From a checkpoint of a small transformer trained on Wikipedia.
Size: 16 layers, width 160, 2 heads of 64, MLP 640 GELU, vocabulary 6735, 5.69M parameters.
Architecture: rotary positions, no biases in attention or MLP, tied embeddings, local attention windows, shifted keys, gated attention, short convolutions, capped logits.
Each number is 500 + 50 x the weight over its row's rms, rounded and kept within 0 to 999. Layers, rows and columns count from 0. Numbers have three digits each. The size before them is the row's rms in percent of the matrix's.

# layer 5 MLP up, 640x160, rms 0.217, rows 609-639, columns 80-159
100:502496495510457514554464500501383421435514493557500571558484513582511508605415442575485411442527580473537478507456488512451498441455461488567372509475573579475457449564400443518553535463534464489500485469546476496518519601528475499531575557
103:576454418476461412576475568472412508508491506485531529474480535430465491525527419557534460436547431490573469441542421518444547516515418487497381501549481475395560464422535560514600632483489494458476590564480510536500550522477560419386503558
102:541482563426487490476490551456451559477519499455522511373521467464509469523490572542535549496500543552517612535452477435505471479468532520491491561487592472551508466495586485471368439596564481486544574444422572480516483494467422507458570454
100:459521518561564479545438506496454456546505550474543497454460436522477522396588510540510498440518475478603476415492535451410567443477443526470519523449489556606569436484505500484484486507436542484473493489472637558450508564563515400461482440
099:388473531618456508489499476604493483562545482494499527469481579531512492508564541548439502521464485548569464457436571465503517465469503511455461415459439530468487445516497492549456452459618557468485539507519518456454523539498503551457464499
097:506436477499563512439496568444506499419475556548504470503527558504592577485492536576529487532516536464453503504460514543496496508546407557546514572494529443469478519468472376514493494473581485585555512475499506542516542539472428453484416529
111:433542405554517521451534541450488454555493506476480521461502527569436541514514435589504582547557425505522576477499524425538458470506566519440501532434487520503618428484488505455527561531446620468435533404478542369534484539430577515528463463
096:511559520434553500442464481542552481565509526455505554434479441413575522421371443511465490548487498561595394517380460512522528544506543489580484584571514434447572513491536473557487494458535496510579603498543477481488438438440558513503587446
112:580502522571602562521545465470439427556550544505445451507459505530578459482592465550556419504576464512529400488496552442487423421450452567524479481540454576493579491494556534489539475470494625495473520410472501509487411526490554582525433484
096:437569541482508471439497458493466532501539571460494573476556536524504369573483405520439597561423391578549511462419448489515560434509597467525482456501529521557472519517525397434528547619529371505514503469475484436536479485488535516519525517
099:502547514475546512527450527470428459465471459411485489516504440456473482436409399463530452551508560467531607557540513504491480611455559495593510428460442528566561563460554490525585533461448527499455478527456510569475473393471461518535546458
094:611551530515502433494463452546602480509457511386659417519497376459413565555486531536471531526475481523493456434441485599415567477546488523540465449473496516580480495490461508513481493519516564493476523547554536448460559504419582520449483512
090:569442514479557548535552458579556545359546357455479490530484483427518465481459539548529465385571551516553465498380480507427467523425478513471534553464526460460487461544471507503588537440513503516468497557515434516578541508447460448575512532
099:498501487468541485416458545550542444480481482476466561540416543555471462461483530510519533438495517680546453470437422564539554473501480616420500453463381552487535470554544473465522434495445534472500628440501457534518411440487506419518553497
105:553475494471437398530374529531477567511521485546483444481476545402608552512584528478528444450509487529517494496465504578423460527576529469447513491486536572508500493555600493475500540526454466446561477507461537553506496608448493498533464458
094:479549549478456421554452491414520403507494454402554539452480440412461557513528547391610515531399490458522572563535558539582503507511466594543501523511600609509589503533436559482541490436486519503436458595554544505440508540489403494457493444
094:459464450512545503463517438478471471587572522497544495500541561468456483475588442445583552569514458495453489510470457518567526462467484428462513513526441487464613331531454487567542441519452634500520521518450474452509531491436449521510549475
096:535497538531601591538445503492472527509460514532445559377436526517527545442490497490493447610540465553424494525467544505561544428458513548376500521548483520566508426501510482595492490479479485579553528495510409484513476504519365502519480457
093:524522558530585532554557536519525514561518525522527410505572448521470559624486524515516541507511385549474441475532456390517484543409484520483396460508476465619510500522465434515521415500553478535495523482495562458577543410508433589534448486
094:522633471511551466516450461572464468460473546538438471436519408558533547570447423585640500520467514465500508530525517382493629485506515489522490526528505478514533529483547429483421558567524568461548500521511477427507490540405495451581503533
106:323531400458554548508468512557500529462464474484539494534505600457418517566493376492447506498539447508529444552443521521515467445500603540604461524444449529533576487438494440583488437421486489450463492534548556376567502517556499521516490563
103:486495501417593492546582484538486485501488517511461494509436525479522444550524485519512442569473524552568601497527500466526473620454556507512489453529440460527523501541500450499509589440472466454494471463553542549405462479381498504572459422
092:436518546481516512581515611536475512498511484420453524497489496460533667436551489485531471484565480527473428461527529473454568418416542504449522528564462396478506423517555466511457531576453475498496453462434505560538438565412551545515474521
095:395439529444597463496540534462445468446501520512479504449502502546504508529498473480446598451543484451477557595571423443502502488533503475467534612487580558480575459569536408563490478599587512536477388465461563582462431500556496508565492454
104:396443527417415582529508540522543532416443520511548530461407473413527447418535567545435492565566464508500480469546493606520576598408501591551563464469441515530557366567512450582589449498515458503427496456503530428437449587475471567505544446
105:439473553500460494451513469496537491495526548532578533447500451552492431458495422528495513487558566407409542409531625541491539584433443583498361532410496507596539510429458478458481483511457440548514492514448452557521538512547477473522454413
095:507552535385432555547541516525543508578527500426426474501552440454507653574508508518506517456493544527485511429466449467525575426496396569553545513438450479422477502458537436462538498550546449560427451404539451540505435546357573488478513512
097:499606511531551495480486432552494503509456554451566565424533485463511530477436605522582512500501534489521468552505428458478462528466580571511472436456484559545427462530499545521553530485525582541584536454468518529493459482464444522542418430
102:566470483461602513543512460528456549517528546423500496470496557538532482595401542546532569482612500591511505517519495582448527509455545492492491486484538501475485502516458527448518544466508571531435451513417456534488469442464484468486512464
087:467462512494546553537464540549474549492508447440457525402455542473490439483478457364545480475554489455579518513511503571455455506524507471557551546369499473403479500439623472453523465553408445485508535494449530505468445476529449563506492521
092:490527532526584518478505576549608508451513597430473520445597504580563500437519466450476464475502499576586528504527433570400449541454494526472472523460424441525499494507465531601482476493472492460477540431617461502400475449505529535548529412
# layer 5 MLP down (transposed), 640x160, rms 0.0769, rows 609-639, columns 80-159
104:544495367433526515579546443414573464511501449530421496530478531500437509470419455511554499499520408492513508417514477492484491405414477534485514563504508469508521551533549509517484499427485528498501557499481536536490486535541469524455488517
118:454523534458439599598576551390541501526536533459522512467473556414471471558532505555410510461510443499429471483471465438452512510517555479450443480476483522415510448401497487478596564467528511468530541511534556575454617469465384468556517473
102:561519490490513570585470454502469362570508447499558584512432560508498465435525486486526565440507435425479456492513494397528579622526495459497557501537558529465541511466500465521552569498484451471466555582552516458449523490460565542491529491
098:476465437430574532551469530521565548443427496544423582539476520524441520433464486424470505520551531394406497490502568440562462502548430537561497510573460580523470481445430446539485469490564497449529522589442517528479546456506510526455454502
097:436496541541475418462402418543532523488499484486460537560578615437465541482569490554563455531473504510543493527543518479534428528643538406549555470543430547606459576518562535481437510450527525436464473569477414527468570560479463490555470458
094:442471541462494442585551513492458477473511482509472486420441515448583517503479457443440473537557509495544542450510600456513520440519467491491622480590429527510477523511480471469571473519456470514544461576544506463385594520433482550447558526
129:468490471513447538455447491532478497573510417435481566568567433546493502512446431508518581490430486558494573439411533447494498564471481585499482420564405477484561520499542478558590569486473520467426513558512465536524515531520513451423498517
095:489455413552532485514493501477463516427467524561469487470554499485475522432483522478536463510518505429466553544634550606494532484484446475452523627540498492486481434457370389590447470450447568460521449569461543503544519532492518581521571534
102:569477463513540499549558484526463402500436533471481534496531564413438512621618536490528425534499545530508486472427542515516482492478584519520532570478517477532523546402517489495539550394522481495531486508497532535475509365473461558449512483
093:556461522489540492490450572484395491521497463461516517617478498446478467471500403478499456605448421445464512516487550465543587576556528511574457457593565576576506465478542487450600533472499593516545556437449498599453545470522492517493448522
094:374437526489565489515518566487536551446580492437386547498467481493454620478584574556441406566511420490498555516422567495478464530475424541436571502512520558592503469370473544583432486486505429526584513498490517594539577495490549462483489539
096:487465473529519472501499549459497463472530481433428508521512569532469563494536445614516481483490591426505476545648482473524540398435445443502447489431494568513453533462516511551512517565508485499540520510409518456426493504598394512450602453
091:604537484488601482431496514516413530488446472580501473471506532535469555513419595510557581502485437470521470367459507436578431560463510455499493518575522495471511512453460508479531591395493482564521452419541470553464521524476525523396533567
089:507617510483454534473562420464521448519495474548524448426540537521496489507569427490543470526447496446478537478421497490493519475480446477432458485460491490529596512579536478437500486420529508644479478372400520502481617488452551510481533538
098:499503353554479453491626439548509507459473517390428487446455510499517419501471541546406556477493576477552519534525547475395510439471405451467524439458444509532511490409586461546514511487518470507416504522495421479454541475465435585482495608
098:456491454455504558451522482519529515533458483449515502454561577513422558465492513571474525497409574480475524569502514517503503444478501500575379465452545562496484514435478469527582530582465524535426441432469510516481562553457464497426561536
094:498508482437523482575428482531387510566492512381421588528527576409562543460554433540481508421502468497522542468443463554437586492556533514519541440498477520439520484485519511499479525481532395493477481446477532517533622439575441483479579508
095:470546427489465614511579437589448475473439432531481498517538419505488485433464487491550513451544515430504526525480455454520448543388555543486498446509549572503542452530457487514478535557605512543547467478473507471527385461515560553507481546
096:434480505452503496507518473558508488427445559526533437470530472550550422536452500471534573546558432473538502504410510485541525528500527463483517537476518537435511527521501416529567525530494550495472576490453466478508551530535506535455512535
107:544483508479470470492376508523410510549552467482503578476484461490517517519543555547480552401525480415492431551541439513467443532563478568487511546504418560600508487500560483569541542555480508571445460478512546558541499459516522547507494428
112:390521431529516503477452401488501517489533517477433491518568545446484540577525507415584418499487487493539421485485480496456432547550497544563431561522583474538484498530526433548527449465457394471541527523541469518463604525618490449564480522
093:613568521480557445489488446545504495480509410492568485498444433451489570564547504473502597433484477565506515461484500460540496352566449550449479543575493473459439503511586577419423507443481452533479438455503422432528475587535522537565488562
097:495535454563497527587444480451581443567509457507428529536460508497520534477553539455556558571448486549494404565544532524451575386577485528542565470517500527504429457513571560535392485488580478468508462609439523470515532400484524553455508557
095:410599411569486471487521433510419534534440488489597541482597455527535534490484532519488471500436524448530518494468470494481486519466397423546557477552400490500417533415426522398563492503555513522451530505581515501430520570458516480424519484
102:443440527541380515490549469486452565636538478502419472508464516416438611507510514493434474489460565601564507525554453641494508545553490565532378417458470468458465407515444509561528500548490453504509581549472594512538473513588491407549482481
095:480572486547524541521483538433630479505487417488448556484465523386527523395507528520469439587506434533558556486503485470551470507503493406460558473577496495555533499461486453499464513393420538437599525465504525495404538573539461565440534531
098:503573503518477430461514488557480534433432485468518464428456507578495394515523537413543504507535435486536575564423507501466459539496512552566476500573492534513541497496480478476455439428545545554475465601480372497531516534504529419422558526
097:530483504505508479542459487509394523527473454485505475549497414439471520524460553551595500499554613462578557578501578444522589576543508576410462540447431480523512505425608521466509464464469477584516431498361538483549474497446465539569463590
099:474528519432461424459434511496599388469455502524412518563409521499514488455613488540501430517403494483541405465526486528575540537560538580446545468397473452490399464429522483518499441513476499418489511516521491512493441478493434447543473563
092:600524466532492546556450518486557562601502443417468503446444464519555476444557522512448499484520544446467465513493440422487540481517535488426565453436521547475481547427508522522530444489489446465449463510386487601472443544608456467497606463
095:560507478529503430556489535546441494432483510478493561520464548439402573472489430502489452511514531543455539551400459512493452466561398519521462407519544495457390447530399598545518485496493542597489524370448619515481545555538469480453453461